From a checkpoint of a small transformer trained on Wikipedia: normalized queries and keys.
Each number is 500 + 40 x the weight over the matrix's rms, rounded and kept within 0 to 999. Layers, rows and columns count from 0. Numbers have three digits each.

# layer 4 attention output, 256x256, rms 0.0657, rows 106-214, columns 128-255
557533567525501502566544561477510552514457471454437514574562472459446506482487493483465456530477479484497498485455525518454563540575493520536539559494467495507546486512558473442490508507558520538530471553533464556500468494471419536456458521475543410470497413507506506496537526536481418401571425527550580510493488491551476521466488453491494479546523468515443525470568499577417459522458
519561459528460510485528553503519558480445487496530470416475469510515526508532495527417516439525517543493485548576500495466472499478561569527515535526458503426483480495488523521483508479488519453472531571524506549463451504557481490482485491501542481465538582490512489493545503431542531422517554496534524459513521458552496515494496459506499578537505566483485453515458544465365468587514
478492478527497464483494538427450469497469532553443529453499554465519524530567488424509460482432457564476516489546489532537524488432475486520552543517525547558552512535529476476572504536549505477512450544504499493475511528507505500529498541505523545476431519482551476570477509470450511414522454545494521508489497473503483528498454531497546517473531511482533489464550462498522535424470
508484514482522524461442497473447450530528552500440492486537471465452410471425518533555448480537560534488528513488497548456497487526514538512549497498534522461470512467534489449562520523497549487470465510517495468442470503491506445508456510436450520532494481500539459473497405504481441509535438473517494514554537524502537479442490516449484554566460539491478476539496466530514467517472
534504470462521523568508473507510472521485525538551486530528471429517514520529452589576501497495517517449513578487539496491450473475517500532463532557515458482550526431494505507502514446531496485489469484510482518503567497504476480496527506494468542551466437536441508549502473496509493500465487516490536589565519445478495515526524509464542492498427499477530557486523417530461514404523
513465477514468516498549495488500558553527477518496445488431488552500553542523496512511522493494522551482497567477528523447491492454519496486517445475494504430503477480485469463440363507507444522543533551509450534460482507552505493537545527527498517501516524551486539519496482475525541520482524526504489546516517444473454525545539559560517498563413566540472500447517476493481509563494
395444503506506524474497513435484486422491525434473466525490468459500461562506500512542497445442499491489572470552511486447493443521448485462535522607466571445491475528538529505550499496453569483467439493490499481471516501560496582526470509456453482466496494517490453461502519499489480507482532468470498494501487463506455549504495500492518524446429551475509508529514479483541490498492
478490467482462523508578542459449544466483478455499465452521526577493452499535486500520502443380457566471495559526530483568506455446540470515559508495430517480600408467546539478518436498495536498412498521537493500431497529564468454570518544463459483484480550511538471518536497488512500501519516589454509477547502523472490530484478491485527537528423585507515483491493537485470504463518
554449440495491480564486542495429497481514574541501541432470484502465479462421471491568569496528526427474484548504518496599434444550459524424548524450516484488474482524542466493558521525448547487481519470518463509423455503567487528520517492482391481495572480552513512484482465481477504555500478492485438479535466543492483523547487498488510552518499535459492553530489536449513459506526
547461522567508486519479536529516419523542547509487536457525479570554437516409434486514505440495517495517495518538462515462438541523539519475457472457469503486494523567485490483527509506591499519529446531522560508577491488528492454548458440466500535509456498511599524450528503534385538521553488510443513474480438515500534399501519533510486548492500499455493513598496488521456485530551
523471512452547432514510501520520493469513522483499526552529551477482495480503517506530460506517522522456447472495456463556517469498525501541475511465526455478485527495498536573460562466481477565567528455524468483518492550476488500430504442521591498476535546545479480499462577496463512469521512610488485445524554459464482486487483510507545409461497462482438428523463542492538523536494
502443481495449488494537454518559495519488504441542419473485472521500556485571456563472496485494570524477476462532518501519501502460527471527483535474531467416411517488460563436449449439542553455493486500545516499502504487555495490537501542411508491567501483487501478488563541502539518490440517476466469513521564460488486520500496478478544493514463482469547534511486519448525544541536
517478531454500579471507554533509562489449468526473508503513447469477419467484570495438501402506504536502438468469534447534519508474447442460518547491447452485536528496509523501515454437454540519478486575466473462457441547481539471483547525528474416491513553547527501512493497415480517480489461562559541521467516448475460457517500529479483616520466544519462472467483458472478497515469
471360381425526525552592385614713624530539534467441472490396559578508599479598500548465623518567565603474390485517618376521419425307503410363321359469360337393443449504433635495397469430486545434457534557522577640404571410431439510498342532456411545541519481384486458518570458525546533433528453486591572465590386582607624486410592432476512446539463529556625444465422579486580436539565
633490461493462477525533465583543568526450389529562511445539563518475505510473479491488521503539527462479507555504517496485549511442548541440482427533482456513544472538525504491460466503536481519394442550454502494524482531507517462544535427500458513526489546560532495520435445473463506511465542502467459527485532513443513504555491497459476530430467465465461514526506481520471440488501
494503510523494515508526483559553545498529438511578455479458466456589531492484492497483528477475495533528483523538522499508476470467527539500427500478460464527560423494459548497444517433458545511458509436529517526454504492541584492532516452519546453467476593503489487531588509451493465511523528481550519483494471459540503452544515537532499452493487501567497523514480510495447485514493
484451506490478562532503509459482493475479558479523459532553483552477517488482448512464510533482485508524548523500547586415502492493482497466531483461542544533490463523532513571536455468468504474497494496442473490534462499442479505517522585582481518551516485512511480482531445523502547476434465417457500515511501504478519563497509481509506520511479450499535496446488515551565519451492
490500501468490458471475556448463448571447514451479443562584519591501486503541501470444511501398490513475474413516480441504536558507450492506550524499490494443451516485502517528532482510496511539591452515487469488588501573530503521542434514427507549555436385540429514554458546498420417512496538527491528455539549500458472458579422496525445447444536416460514534523490447590547575453503
483483434441531495522454486497467425534577459469466560503538499562489493502546518506485467525508488502436509456552459541606506460480513476509524481483485449475444505475529479539568518482499500479500549441435518489458570496485541513516544544524505527494487487501503461447494490482521494467526513561425536500477483495488449512473506554504545528503464516517510544489577532449477439448450
488526534445463522498500448511498428446526457450542444484488548477497501533542519536500421501501502466595512505451594576479444473481529535512488437527476489503483514518466536484512532515449544496514459523518541542500531533514451396513516560534459574536420467510532463534452430498529492514478507460498516549515614586480544540512468485474480449443490488474532544484497584410587557464475
469501508478490499528457418525534439503513454482496479463467458422523432449533461550535451486459500431502494498496524531538439500541502554589455515483412491490500494479475506472507472514495525513498519459486455538517524465516505492495528477486498512555516448485432499451482520498510529538563509536498485482551477507554536500473501471493508503535535616515515537449503397539465489522506
473491510445535490533541492554528549479515488481511567465538473528539507501527517542466518519553470469551458472450499545569477438507467478483453464486499389541510470558532505583455515551498496516548506447489485518451494511482505456472478506484506506467520481509505537544495507451481589514471420516462516429532527486574521440472447578540582473430509551503512435467488564489527511469468
494544478381519452520501544531512521432522519537480516466526536486525441434509548517571510533494529430495493490517476456479537461534498534546518456532461453537500497525516484564489455471528521490487503383543500513537506483555465500491485463445436482523559467488434449419483546509458494541490513431463515565502484463508495571473433454482502474516530509488498502510475445524432497461541
479432484470514475497546529499494492466443528484579525560501473463516525465489489495534538489542498519496489516480495534533503488552473488466503475502511485506524515513485493497500463502419511564529503576480521511494506480454533476506442499479469478505546551514490510545557490437520522494528433547564471491493470524494488394495546531482463549563515509501490473503534519451524470521481
501531513469499540509564491529468481403446463527485473503486457446490509493516542533491477456477555480475511515476571487545466480466461478544515487493508435494549462532479506482481488502423518526510487604511399513457479547459529443522482490499538485478493532547535515519533544470547500528497496495530496478415544459500432482501481515506592525459506505471474474478522613500514540539494
579476570480475604509482501534520536537516509448527554532496495511514449466472483515443502508587532475535508501479550481499423445536500481441439440387554501519513405544505530540481476494456464535487533562516517520501398478531433583534437481510541511535558462470474451445572503456511445476517497471564540511469509488509500457488483555584451486569473562452491522502548510497577522540534
543457480538492506449477502461423454508499555548568528484540462509448506515442524536511521475463501473549485501489585450595509521510513442490545448469519488511494485483509475460555481490518492513447573584491500537520513472543464476406488545493494463498527485509456483504491518479479419537523454521470487491469403555518498485486489559477496561567466557581516448537487471441448524542474
468514461519560438517501480520516526533514541458475447421492545463439505494501483512479521591505481511508499484523475522502527510491539537447449560479520439445490605515510503522454579550584471481525493515507515470478489497520494458479427510463547464483479496480501483496463565540546534521408490415504490491473465465517438477505487455471520485491492399482494502561434534541433502494489
473506589480487492524497472513510457482483500512496472571486499528527429516451514477468478478494495473469541533483466495560566548494511488429490509536501481520473517499470492444492526511522523472561487538500475477446479451527516425505533472465466572481452611515531479554541478465515481492481529502448502514569544432547523509469509481472568582505496526494498458492573576460483466557523
609463455501462453465531456462484539531479480491440548471513476574542490463458525496478458552535509567576498468466528494512509511490506528493524546433543523438412574543508515507505511489556461505489453548500511528530525503439474462407550518562511502475463511514479558528487512563513480523476520496499479475487533552476490484492512496496553505499524428503492562423490548512480523471516
482540584523529571488438511547533462492487513473521504559584422483486473431455509527483520512564509484420485469424476541502516538583491506550468539491569481477548466504443482544488599517507505507484452446489450547467546496499560502489491501490500528576495496510497460530512465506545471473483543517474548534559561492470525472514529513482528538498475479480480512522498475506487501527526
560525473590555536498468518495466457553525454466503474466518459452499488504437483568498496456512451476512528518464517528544536600498535537590509467611479475504465522452485457472532517464564511490478486488500556482497538495472460440447497485516464528451453538489470521482491498500512506443469580453472508514486517563504510546461495447548455467459503496473503491492493510456494492472543
530439426452532429502502443473484467575509505488548529500478468444452530497558450545574501516506499480544464533521455461508468452522477493471520504504536534513463498469523514483551543450509474464491545515510518502501533484453519499505504534576501481472482485475467586478539493504549496431543496503489552445487494524494504507507501482506557474488494528511537536514468484455530527451528
521485492544483503542544446458512537476458494552536509529515498566512502518579589486445482555516504468502560517515483465498512513509446442499532509481490559442482490526526500472476413523467449478505465463519529406462494509517491550489534498508545488473489591501525530535451522461552511492451464557463443450520548459508504479476446472595551512423484532551494530491430467567567537509531
450548507506489500513477477483467454511394451501484470463527554451483459529484469478525546523478500539509482466509510551491510589585506490547528550514527495451432541490497503505497557536477538523470515505450440501464568563486516523505474548488519486521481487562472506478475496566430479499497523528474461526501511442442414532552562510547487407494506367506427511483504446505542467531446
563499522589457494556528432529512522589528519487468485488464573460445550499462524553575494563482467567577521506591483490385510474550490579528512536484615529581497562591490538462426481465551507495589536544507502524487472560502473509557490518537545480535505469527473483483487467440563541483511553513506534540517553491472455510514504525521578508436567483463456459449499477526541543499469
477514483524525480455455452470485509531494514508425513430502498527485538447551479435495502468533524529496511447499433469484520509458495514506524492483587507600455592532562462508504529509470516489517470502497499505480493462515569496521533508488494527363487605496482532432560504460542465514520507527488511503484492542520477601456495533524555553549542530520476535478484524483474451475493
463484495469522488517493459487523489538426522539493525504531477455509449486483423526466535484530573499539508485512489515575449561488440515554476492492506563497448465477468534547546524506465532504445486490462414544542470458496531534488482482478444462554510445455417497532432472458502495541477551493518527514547479477519584436499518513578464516532453555579551502527481486528472529539477
482489464448432480476538545489503521449504426532485481514464483419455455495544508429536440496466538490480533512474502477429484518501483516529505538547437531500488554519534454520504492491478439470459456557531488505504495503487439457547475492471517495524485441507457542496406528527484545435500491470449507518498469501536497548461448499467459448411482508477515587596418488481469464482546
497428424473528536512514470538534530606610533493473496481414476446508500483484575556476545573484436447500466524579478511501596498538529515517460519555516486487442561484483467435441418439513503415554459555535471523591509467474537517509507444474552536463498467440516544538526540488488567492473482500543450471498499527560552492506481462470494537477540563522573441463496473553412559497514
538403505528490476466502491517522572502482481514575460482478497512493532473535511429457504465480512503488437516516535493582525440490435466474491492517439518421568439532485587519497523492500474476478467580479417496484492485516515565508455484502488494532516491475505488496511529503479564515469469459462497460504443489517508492473454470439508573499510653444534523494495495464544503518518
491525558460525536485491488505469543525467567441530514598525508460440443542493564488465478576516512421450493535431503503500495448548456517517514494526584558446527503498520454464480517529494533549461502426488463530494552562626537504560491468487472489528475483589467493453551447512575483507507561478489522448520546526442467543547488573571528452520509568452456514544508421481552492599446
554548532499538526474489485480480477471488465436427501483508473523491479503451483499437543530504486551535545503499571501476477537509493495512510486496477491426473487452484492503508452551543492527492491409497500500469544509479531546476460535502558476453486506468460447501494539463470426529479468508530538537529467413521455486473478505553556439583497482506493504498514513520505511562491
469506509514510446534504477473503497534519512475536494496470520465477493512478489437512515479542516483475556524477461509471476521498476472511477467442501527525507459456504544496488499484471488537520516534496500528485538491483514580523497515509549455457526480511503463459512476554522512452521460470470484522524472480514491476481466535519491489564522483487442538543486470456458459508472
456511493475566540510490500516508450434482429511527509558530534513511391511541413526580483538606477430442531503435477495544477494482489421417494468537492502502569498493504484540509508468523508549424540480490534534450517520585562524475616450544469514495529525548521528536520514443571431501534449523485543432511531539490483513536455534535503469449463588471496505520485489484474549503464
534563509458431451537542469527522473605469425478507486458500552513490465441522448496557480488539561502487464472418493509548510444488535476436496473489470400549609505440462539530499488526524512555461521431483526462518554538481500494509488417446468512596560414538471488533471486557469498554466451461501451530464489562439496465500503476546470434548546457457462522502538508526490515485458
445494450459519453579483485517500454555491494469462496543588571609515540541573519494465497528516537495461512491524490533444556491429508457462483482519457429530483546512546488498478522508486465486485500462518506526468499491439560519478515479509456506457516575498489530545493483508547515499498428604415541526509457500518491511510461541521536470472412454534466555480467493553511424434515
550443468549479476525468465522489518491531497586511501526475479527468478495475532506579471485518535477486470590472478515446505532532481519507515530514554538500422545534537489483484479451459469495527505533492533485572446515490475510545483511494466509542507461522514554463503464488527521550518501484548473484383475547473499512521534499499478528458508506477475470512460487517474468537484
560510512538541533465481504543487550522538502551503517483499468435523529521486511453455521537532424439490489535434472527550515469536512486486479511456504472589565484482513453528509499570529459469443515462563475521466500470521475545469483485564523506501511471475508481500537495521500441530480536471526548535499467558527521509518526484507489506495420576503561519441476495591447523467492
505494498473510521524560489540549426563487428528442499511490491478530477564574521541491502478518535555501507514471574528531469479450480433487446479538497423486554531466443516443486521458510472496493459551462490594486548535524526505556470506526523522478533460525476541571466508486508460477547548498476642527545501509488473477529484566504586525483480516430502487464480500523487580478466
526570530469480474538476519438430466531510474521532576530558525459551501512531506498513453543527517470479552518452492551446513453561473576526578444515561584539563418519567448490551492461521454548499493479485520449569504492428464526465509417433465489530512460504483495494485471491524477505446505441528474559463544499473506532523522488465476599485504471510518457476489474478521526475487
549456513557397519439496530510557571503492495573488540532486482544540580501517525485491457477531524506498541520538490497552553483482472449468474539518467482458489513507508505537481474506518421488463477502466428543545467506501468479478534519473461448445508588533504502485433514590583528507429530481422562494434393510489448504566550535567456487527441518549483553522470528513461475485466
539426466473461537515511532511505539458529482552554393461511481559477566489545447504481466456487499496450513567550522480493488486483506502464501520548443527459543479548535510532462508491543524491447462565483543512469486499580533458438475486436515509449460486545527505525519546531514552556504581471430516511531451601509458485530441496510512518441489567488493478525494424497488497464489
534529437482521499525488475516516472529518444428520392431476474512481556434518471460521585516546571541521600454492499436466470484471475525468500411508456454425433539460456540460447605465469518526510467477451480593505492523537517511505542520490452495484557541520492502529502539496492456526438509540477498562469479467473454535533427513529515514468555493507445514435567497498486471492457
475545569479508507499444509502530444543571465451487484500445474465427467532523537503493489501508486462472526478493474536443447473509567557497453441524508532558512450521485497508485495500488471483488531443509508502466503479492514561522433533479464489501515506442542431412544483457498494534432477445531503510518514449525534562466522491497563567583556461460540528478552530494465448602508
481540536460505496483547475513447482507496463511455552498515507531518474431481459500546510493428472552543463514496488528477555502492537455491520516542575512565535508573505506551522475534553473490517497473489502490505527510504548525496518482539505528486478482487587493475497501468473491511449478547463525488554549457475509503503513468533501462503554452469477480502544538491534559564508
531498454546489512498538513523467450436510464466489494510486472476485476577495451470540514511513509441461521626504605542466503541472466513471515531506472455471528526418451428501522405530489563481530488478501514490531518485487462461496568454466467502555431632513481530557527467500463529495488448555399501494453556464461496520486552502494491501479470526511491534493527485454523533460523
487537499475545519503509525521507550403473496533530521523542537477505490469523511473459510541540491481550502499522529512434486502491501479519474515497542535514453479563539472499490524485516487489464457496529481448534447466475533518491565422481433571525504520515518547464514472499512453561509500505522465517457520541517530465522507481534412483396467468549519532524514491450493521436531
548508548538494460489542559484471469477533455491527511546524498480530504563464446428437499520462492524543488502498517496491494551447515523532512488481500458526542468466482472519503500487522466493503530460440497413500568560484504466459513486507535505504441521532494515543475500481567459559505489521509488543503479487470450539535529534461478493508517500559435481539453489508514483516443
509510467498503620482404538481491505569505527545487515494559477480512475433516520523488548516474443503543487429470538463561531541443521478510535457516522497498517452492502460534562486441449461490476477478492522512518515459506517536513541377534457546495490508477442485536526568508511473464498476498465572478544468591522551475482441432468432525421481543534517519485472430543506555442522
493583544472460513511490442500542462526459451465439520559504463478491426490488463539463433495540587554533513462492470545509406469501521547478470504491511475489430458575480518526476526523522488530530443439502507470513472571469504516498525494565551502508526520536523521479477488499482500433536552488482502436493551482433495509533501522477564483498499474459457439476524484535515477543471
544476542506466526436463530469509480497468444523497582516532421502586492489476424462471496443509481462495522417479471527586508523512513474527498510419526476561520490552504442524518454518490513509526525519482492472536444488456496513513502463506537407450507559474509529455554469520495416542553508472509525431418410470535497472544566520528394532564458526628478492510497506562445527533454
497471483573530539517584469502492565494460476439568471516469482514496482571493520481476555505476473471460564535518510476397522512471525506473513491534488514507579513514480510493431495483509507450450533458463452506365463545545510509512517508494446430470502596547538499522496491472558525464446512463477508537568528503466416506503523514459514537441495560522430516509459483457505402528451
438524499406447458497625534512527508451386476588450478501487510497514554543589488515453555474446562540455493532582532475458471530492501506468517560537383456437466567456477515500473455511496584517427494526464473479533518543511509522555461451513522494491509416566455517490483464594496525546464543453502488475526493532455463425577546545510498464561483454472442480538574542485447454569450
473506465424517508487516437495492488499506412539457498493475459468491448520450465483488531484522541517449507506501493527545488494514463503427533561505529525459490448473514484504492481548452434526485510533494475509485475518536545499471484561550486536540460506542488421520507465439484527575466463467494509522541505431453460502526520478530522501534482507482491463443488553544534518503498
459421563580489541493491518454502534403484496494525561540483499482569513492504479425552529463460490494549586493548534470416536499490458476461518485540491558543454506571559489533498461510466543507518492487503490460532500492472518504479461556573503473409526556480486498474451562584489479475495539513512425502458428502528479563516487528569461414463529479504463524491470463527535474545510
511415552426488482534497462494539524506512462431435480476394521505524502460596467510487444495465528532515469398596447515481475457437391498482479556460503500533500473550524537534493436518506445488525474527512467530510518473449514488503465523467556440474483475448469522578424558496479507465505517512482578587565471464549493490493512469532515465501495460539571519511505521550494528459536
474447405456503512456486483442489538529539528519539499507462494510577552493527515485472545488518502465500532499558472481488468508497470499523480502438491564473456530422544479478535520479489532502397497500478536500494478482538520514580510479488549455449520533472533513460500556537541522470525509523489488520488431522515490491511490496446470576578499501529485550554478554548463453453543
567560544557466507477489532477460524508556515522492528551453498535504509517512523457511437464503412513492521506481484485410476483495602533565501417550499530548526505511506485531476513459510452534486492509541504495517436478469482504452475489483543493487522560472462493529510560441547493509477449542567499475484512469528513535449453494542497477514482446504534449515443524520541485469547
508481490521470459561549499526511506472474474493511519551542503533513504519497496513497486554441541555486481580519475458525532570484511423434505530548447495466512543472462517469514520540514520492502546508451502531459517505546500495529526419522490472506515495531555515524503471463486528483485513481481580541512550493470496446539478473510528537456514500474479470523448480420513466552486
502515537523508492532475481491478478517477540478475495521498563570428454468466473478590572497531503490490478535455497511517500498501472491445499450509459463538444526441520473471486469471495454513499490486458569445524561544538505477490551512494499506503513526538497498497480473531492474554458489492466496525497510421408451508550471488487505479480526399481474482552471528461559500444471
479385467517501515508446534427472516540472569530496526504481521575486493519480494477582532472474520493475462517544493422449504533514441517569543554517507586448481480556532541519561491480468451489496521468486520507484489459506497524501556459524477554469528516476494545474516523555451530459464458515451439502508503584537516489456468492477441531542473558517513565496503513502543489471582
510520602468507489554569491553527521456499522414471537534546461454504508555496557500430494498486525526462505545459562437480469461448443505474446495497464442457503522561454532532471503547490464564513434548482537510575491516502532492461508414490532478534460511504487537491488525451480476566529545523501493423472508441506496411557505562578518453484477456522478484568444534560515524536488
508512471515442499521490469489472500465490568442528504483445517509489579478470518506496512486475512505582449504479495515499469496499565520517529547449551523527451482438493516505522507494522523481537485533519484427568527477480481523469513526542548492541490392476510471508499546591502534515466507474506536538535515501486467476546544456500464419502496425537516512526485447576530571499487
467407444504388429479474521411495504459532443538515520502457535611595565512500459420477430466388430540468522508577454425527518473472547547537533491478463556515483501527524485511557498487441476505489567532505512551501547497460471531482468591452546479359469527444602551477546548455499441503569445522514528468470390483535484525495558482527515546573545547470517557519519440498487529529517
502550493569545503463505486480485505459459545519509514485500446568480508504557543519463552529554524453560536481540512504512454495488479449473542482482556635448491517576495496524505626454513442468519491503495550489529531546535479516534487565504502502519481448514505490478521528457460502516421523559496503483457494494447512502509428467533459493460475586501537507419517462487474513475470
420502442519489479458521508443515540470479522506483506472498500472543471443517437539534479481475563516469540413517516512540511518466500508478497477495401546466487521470502515525517446498520566507448532532507470478452499453541516554599512444522499476503487512478528504566499551524432554479497461474491469476554414480550521467453511479520448457504488487506545482533499480527467476465507
504492532536453495531462520444467452467471498527499554548520544543565493525532520465475524507493540533535508524491468491459477521529542488619509540523544535542458514497510473575566475466483484511455500494500471469482518442461534527530531472498453553540604429480495493490503497540469420459518529511541426526543534530522568516481436488520497512461526475463553470429458482518545481508522
481512513480509403470542501526516458424528465521525525486505597424518518570513497439465433502423385528514475489491413486596478537486555537503488477491483495589499512465494483476495504476577566548503554452526531487482484484491455477433446534517502452549543462468497463453486495472534470478518528500503528497510465464509496507528579554438475413529448405518489479555473522485427481587503
526513537561547517489477466525498465514539525492454414520451512524417544494448457500518496550556503499589525456427512484491391450530460524425453500441562498508484493492468506521464551527540460448529465619537533500467546449440543430454500535507511519545499460453521522548482554469497473476538531500521452532478576540529547519444549517494528432464527480485598465483489470464567591460553
542489483586474538557539555517541548449489484467578552448515504564501506526436493499478554451473509501479460554497479487486537540490551520549499481483438520518533490524488467478466473483507513478531489552509523525510422466446518505530501464512416507556510549448490512499478464434471501564479447539534474440506513547515559486499522500487440574503503549542538513443525529519563512538529
451536539510558528485464556460495511536561584490460541522515495552466408486484460504531542532503467442504481459522494507491487461514573495493455519520485522427469425479499507493548521508520492451474478460462511510455453483502497516540500508471532503413481494449558440449549526537502499456564535527520482518521470533555510495469478513521454538506480512485530468528554471486500498478526
467451479516436468442510491472499519425468456485461469510490509419500494519503490496508395506432518533518537477526490461501507537450509500516556531552475545428481499521529501498489504540455579490472477572491544496521403549557472550556477584475516568535531477508502410427505470516426513529525493435519472476525521557464488500494491415443488507492463494416483494474504469496475567465483
518462468525511506496508526530543515528493524499484486523471471500506529460480491554476518502486477475524482493506547475532469542472493483443458469489463449476490498480475478427484473483489537512532511540544487564491518497511503516497430519505481492511530472516454568503489514474469504522503487487514474527456515496514516465494471498478464501536553497482507503507497458412455487530563
538552561527496472515443546459464464489456509512446541502554514503519490553525517514493429523458437458550478508542515512474512504504559551528496540545481524508472530495523493483534463485523530482541477432557519444417543458474448526458504526532536438491455442430500480425516518531499520458525564487497484456489540496563528511492487486478469466485479454530519502534491431512449456490515
518458512542512462496485477531521509421501542484536467474490496474467554436509519536507536548434461564541508501524574482505485503448544505525503442561530477528487453559447552506518506441505495501444523459493510449465513479452533492427529455498443471460540577490440495471485440477490466612492496506507494467489482524485499512507542487514465475427484441566472474492498566473477468462475
521528484499440489485504405492540515487539484526486514536488452509482516471446589577499448540513537568473505446486447490503484523469547501477528472509548529430429526464475532490487480494521432522499464458544559467510516514450516487467397471466492487513505537502493489435523427440478483534580490530483540458532494488465517488470447485539505494458517487477454556468506533532496467509488
501519479523518529516585496523525531536533438523514534396480486474493520465465498456455573511552450542531495419485471544437551525534530570487485436508503442513527493593494536460412538545529528441590476536525539603496529506462499456502511509550544462463507508470478537600485594542501518472467448565520560467444520565548496514500473468496521441446528560525521517434499506542509502447513
460515531469479517488517464533535411597468513453519475537480457511490474515551500525528438468522589543487471492453478524489481464535506504505502496457549484463495526452463492438474446475528502507509595441473456489517559550529512525470534531494483540515491460522525479436528405525521461598486503551416581518539559451418452546538543475448558465541477462475453562536497483492553543477521
531485584599507496479470527495502507498500440584511523517530482469537539545482540426476463515516499458514545519468555492448523472552542523541441466542406456533556538483501485510460498548490469509505499450509517502512488467462512549498479491474515466452563493495482535452523529505490457565475558530529492521498515512517530530527550498583524484493476471609531503513538485501458513533471
534520525526448519511515503532496519425514527497484477532504566547476503572494555494523495547517461466480549584504546493460497460484560454440488484531520536514531526518511487479492504475507515553551485491488445509507468568570465474541553420569495532523499506554486454530506491519506512478535498368542494548475556511481473536467408497489508533496470587449458454487541505484589553502516
389515375461545508491493467503472446533527564515525496452496542567525472524459496544542569511530499505569485493491487543532490537486480460508530485499564501418460429440455463480530515486509439520504510430520488440519495465487516490465438467549559482498536500483471502560469516543511430558479470529588442492490547523471529521490563420473486468494468494613530407469506520568543579571445
506487494534486540479476474497525525497495465433497591488506463494583491485532573556525529458474445510527516384524452422582535526479431437535497495502497513495490496521476486538527486500503424514457481557512486429491464457481477495554481489449450502492532505465470485515475517459485487493552499520551557436554513492505539487474505453513510475392476524512573444486502487577513530404542
536427467529487520510478588437459512427503500521484500477543468461524496506526567456514478523412471583500512587563502446479599544443455519489586552535446508476459512516573442438564500505447497484508478488528454512527566497452492452508539488478425466548507547473450444552554495453512561442453612485486528522505469474515502491490495515557473431484547477592484531456507511497532489447478
422468428525493437528499521460486492474463485548531439515550522499490489507482444496558475516464536494488549504490470493425521554488558537581561471606498546473468504527509509467528528496488550506487524466539515567460461502507496544490494540436495486503568474492505534478499478528492554493569507528532480480527529538497539520496501488504449472503478517530516567477514516495453425517513
511566546518537474555497449486476499553537528503509553531506516517442511495546531502557538527462485489505485475489466538566543496526385419437531546525563491531578440448530503504538491485532425512504475453482451416451578513474513517463567513503470471485462508503483504558465563557477491459449525473515480509537467521483475489486490431471409484448470432577449470488489415546550456447479
462505505539479480509574514543580551483430435491551444521481493512506466550479450514464417500558534524508492560470462494492453492516509500387467499507468489471572482482474505461441573526478484473476482549433517557529515529538531441492585415510495545550513566542483505608418468504474547485492474514476548556480521473458516425496470471483446553445472534502470519539495507459541524422526
451497440624525527466443516436509504586479455532524513497523488493514537478537483491582481518502457510437562431492481483506560563526515483543487464474469526566517545486523469526505534513511371496466508569498520518515522440447472480511480487532470512502498483437474543548481559539504455425498498492478504510457451530553510497468510473501508477445505477493572491519492494523496526427555
538495481451487565464408544501513456511471584542430517477555474540493457509486532549539572491526544545510507532520452460461507508516524455499500508545486444458471490523474507546527471514500532518471510450503550515489440471538518520465523520460478524540504430482534474494477457482473525558538480471524476491522510499504532477504478541476482535558484530461528532528419507557556486466509
489529516463524482521540546485446463544530398526533515480534493504523522504573482429476502474533409453468523492441452576444525433536541544435531472476486454603558515496589437451511518573492416454545505502522523490536524489469508458442524560451487463439494509467510573560544556498572443449429496520564540549465493471553488519475444448543486559535486480541521565438516484493471494417524
603514601492433529499539557468473538521464493482513495520545474495473541496484544531467467432466479569482507487451527509508585525568525479526585515487518509501572511490514502478474464531526482549531531499537520543481532545501491455419480502512492465555475481570474558508521458487544569457567468470457515548470544506452441520536538531493489482535457463496403517536500468446497533511478
548484464440507523413497494542552454524545511573518547544462440502540531469541460492548488528509453525571505444534487506539482547571492447523442503458519476503450530512456497483446486504463463493523488404515548584491560470472510447472497518449482430497498551508426583506461542485505456563574473509459502502450493408452491517546546528464465458521462533565491560525445532483490470521539
419492474460536441538516514573569467511536492390480517466444457500499480494443529535513549463492580482456426500563476526506471502493397535548445492543458456461478462422406510499478513532522498431508508465509495516466531516514597454505486524501482472503473546528460473531488427456555561506529477458465571489509525477504472472514512494482541500568510523459500508494504487494503501506487
472473492447518456525510487539487528491466506422544476552458471500447543480439493496513493525493541483451444502473560482486515520491473530459553540466518451495555541516505516522467530484469529493539490545477464489514454538491522457532482495467485540487523485567487429498508498552422487508449518499472416452517539503438470453479441471496547516493587447446430438444470541550553491461486
501509483467527552480466481481484479535478546499489519521530544431503446512411563493509509490531570474470548480552536504477532512501508523479511551464588550480490580476487500459529450467473542529551469504439501521565483489473474496534515475568430515506438483504557535472531428441521446506523530452479537509501463464476476494543513473493462543468541520456509509492472535541591540533499
526480475540500446571544528513458494459450510448543531525571504495536466488456479522573536538510540493480486510433476542505512415546543474520522506466537463493578558537501469519489547529479506550567495490478463531496494595540473532566477559503464486568538445574528433454524447448482540533546470484494523486468494474443432517545517527547593479531538502442437464483507473531547542515394
543514493552481502639564461593528530539522446493496492413466539544483496514514482519548565541498459514526449520505425522495498501577534538450473542510528383554510517505503548521418520459540558474509533458498511499470521535510448481494497451541446574565538480546515463435506450493447490482428573510495506520573602504468534513458475512549560550493451456402429478478516539508484533457509
582483499515546502510501494506490475506536533505485460488520463560496437478465565502470492520494541467549477559523447502490499520534490498525505480471510511462438516492484521460513485502460466540463454540537503508484494478484472474531454507562469463491525561485497516421479495459471517508603491521478451532561507535529535541450443456461463515482520489563483509476465499518565518475527
532547618488513483429438513495505500499511544491498555635502447476406566507492550473461463497545502437510446500457572522508511488527581504476493510515563469547554499471495509506543562512521499482541559490460475485462536503490533528495509543515509558488454440437488530452553452487447447422564594472533528463542501444550533475447439546501546538528510499448496474488580491466509447518490